Part of a small language model's weights.
Size: 13 layers, width 160.
Architecture: LayerNorm before each block, learned positions, no biases in attention or MLP, tied embeddings.
Training: a variant of SOAP for these matrices, 139M tokens, 2126 steps.
Each number is 500 + 25 x the weight over its row's rms, rounded and kept within 0 to 999. Layers, rows and columns count from 0. Numbers have three digits each. The size before them is the row's rms in percent of the matrix's.

# down: layer 8 MLP down (transposed), 256x160, rms 0.22, rows 235-240, columns 0-159
# gate: layer 8 MLP gate, 256x160, rms 0.225, rows 236-241, columns 0-159
# up: layer 8 MLP up, 256x160, rms 0.237, rows 236-240, columns 0-159
down235 101:530527562535468530497461499496516502480498512515508478474510473526504515529488544499498537532462507498523474512529525500505497495547519462517526486515493517498499490537510462473492477500488522511526528498484470504457502511493542517524475485496468541466466462506476534512492514438534521527539475512504519462496492496515483482535512521461498525495450452511507525500501484486465476500487505505469515541496501494498510505493526518499535501485532516510488437452522524532443441497550475
gate236 101:505588470518553547525537522477498486462495487542520489495472484525511497500507525477506543451514461539490505534522482483500515520507521478525493533529468491519477487488479515492539497501501533482527484499500476530528504550507525516504510500480518531455495488513556518461470516508524550489478450457504514483500529487499509501464510494506531517535479456546517513483483472492518485509499491488536476487482500526491501560455472511537482474520500483528464518491497493464490529512505499
up236 101:482488440496488522505523455545545551556501512521544525503532451440437505496457489473494478499491544515506485479524512493502515522523487506488486509477482556513466448528511509463521502487518484500466532464489481485497485488490512527526503556502489454514488470499495499497487510506499501506500465497495495533505490495549489532451488509506497483470464519510490476524485489534474475512483445525507466511486466509488457513520482512483554503471523491493526467518516482510487486467475503
down236 103:485530511455559521511497540518530508525492478469541501473511507461514470481471513500495486566480506470481505530547525467466522495484500489523514511482509487541509508519493523506510504491476443490493490490516464473510515482530506491484474535506504496462528488472520538498489468468537472504510509493493478486502542468476453490505494458542506537486465447498544491469520503499552490490490510511503502457504482517512483549476510522536532532554535503498508484533555493533482522479521500
gate237 099:493521475520517526508530481483469518513510534506510504490489458537449491463540506544514522458514494472526483513499486488492500482513493505495490506545506476487471477510512498500492500494523468486482489500506438479466513463494494503514536467469479446547474529505509494459472499508500519485488480493537524529467512513518521529524499484545508526511484491448484472497504526492518508516495463534514485518477491431477558485514475546543526518481546518493518510573461461511516505487541480
up237 102:478499479568552485501559501520501470492456477520471517501497477484500499484479468488514468471474492481483477530503501486509515542504508508448504498472491542467466522526468497545450453518529485500509504477514450471534499540516490496500483510489455527518490547534491517493522520502531473521501503465507496523522532515505481465512508501510482514546472502496483493515493459497449500529496519490481517492494516518496558512446541556471544493518487522531496520508476489479466484511526472
down237 103:516499488485487526510485536509494513491516494468516527511500465569500492500506463444507502473505477496541486514527527513458531491520517494470470517484552502513537502505459490511512523455528509454451466460483544517481462531493489507539486513526499524460522527467510490509496479508550484522511477472488502499506506457498488475504531499512467504485474503448470531517501482474501537468534430544489501503497554528534505506498499476515451460463510513488488491525503486537473505502523498
gate238 110:494487499507528513520509524523487518476488514544548542502508525495493512502470515467455502459499467465514534501476484507520466503507461532484516518471483491494528512498494523499483488498478534509467504526489478538556494485439467505534534518439475469468482486487469524468514507469493484534435496481506509523514531491506516474482466478480520458507476476488449497497515479503478469528489506522448488458467510509495465556466512519498521531472484527506520497520498551519493483527512545
up238 113:500561529492487456479514494512517549466452486482518538502500452482506506488507468495487499478496509498493495547477464519490496522488514499494523514504493506510532514519477510528472481521514508473432503540486501470554530484509523493482521516477499439524533528498493482470524484477497503490536440477494477489460492485532511518504485487492475505488496491521483510567539477496498531505522490508498473494497515506486515523537465521568482526524532505458473517480504564500509479470558522
down238 106:472499485483417497541503521523538496536460459503488480495483453552488503517548465522524457509486476483515514499460510544477532504526499525484511501472503472492505507495501466507493481470508478511481537516527503503503518518495532491491476525484497496473493471447473513507465458457503469472497487483475471535457520504520490541523516471498476504461468496537475517562526517484521508480519499491525513508515504462510524519505480460463502481506519503479474549499464509505507436522503518
gate239 103:494505492554492535523507515496485520511494528493507515494490502507524449504502521549519515496460538483471517470467513506472549496520519529474495513501507495526512477493467547476483496499454479516477485477550486521505477501459475516478510505457485534501482484522495484441494476481510495526520486461549520496544563505498506517522514514492488486501482488480520473489562509468551522537516485492508505432497528552522524507491514534501469533498450485546489486526464530499506481462494490
up239 108:481468530515529456496499527502474546474478450431471501479528473534486482479478473556534520485511527521492471499513502499492552540498492504512516473505475527517494515505473446477489513506473524538474489498511427461489496467500491486482504503509520510502490519483479507482523491493471518490510519492475544506508482510466528478499482519543476488518468488485497526520565495505517506492516525494534475499496508493520487499528515515464538461534508472442485484476500478454538527502542546
down239 104:505534533487522509477433547524475489495500501485525504519500529527476444491484499508505516489519516495525521534513513546464493521529534496513477496489512510551529542487499528516496517508496535461494500492493530500451495481470524517500497453498507487533500528493485510493538519476496490428523511547488445450496437498449496481501515512535491480526513513482512505499491435524480526486528478476495535511519557492537502478466482486520515498491501507497478467502462508539511513462489526
gate240 096:458519474495490521502482434504512487495507499536488474475448487499492494511467499546519548548482473502487515538524502462486495516462517483543533493500481462507488503469471542513518505506485556484488528492494479488515483441517500503530496518518496492497554533514508523457478518474538525470512523460504461533447487505516487461512510494452512532518470491510534535475524526514517538472526532497511528493484520476479487512484465505559498520504525518521503503476477519539490495499466469
up240 085:449516502493507528510508445483513474499538536519507532522465470479522475479461519549524523500486435519444501500486528473485500496494524494479519533471498485499497573512455540529528515508460533483460519481486467507537465480522501504491502526501514484525523539467494462507518529482545504504511536447510476527508512501495480483532472501487550509507508483499502477491527498511483528505521527500522526519493469456491488484508474477559467472475511503517514500488548534523503484508496484
down240 090:503470496497511520537475488536496492485486512508482518530484515510472494532451505557512521503496470493506513514472507473486504476559493552495492465529514470488490520503525482529494521508510430521524479468523542523510510512489499483529508524510513510523547463471480481468423514478521471509504519486490482476557455490516493478518474468465521523507528501521500521510479497493485547511496503481475506477521523479496483489482542528452515473454527518477491540550524484512520451484532532
gate241 103:528511503494523450465466529457498512476526547535504477475486492493512439511554443511475519495530530475506471490436514479510465528434532501517474501492488519494508486486508508498495504504477490525535464575543479504554527475532489490512529500530511491516495529499552525517506509487468509495451454526480470495504507505495490494485545457548493493478487507503503498516511509489471479471487497501514486470474535495504517481474493520520503482482455534491536472503501484478511492513513476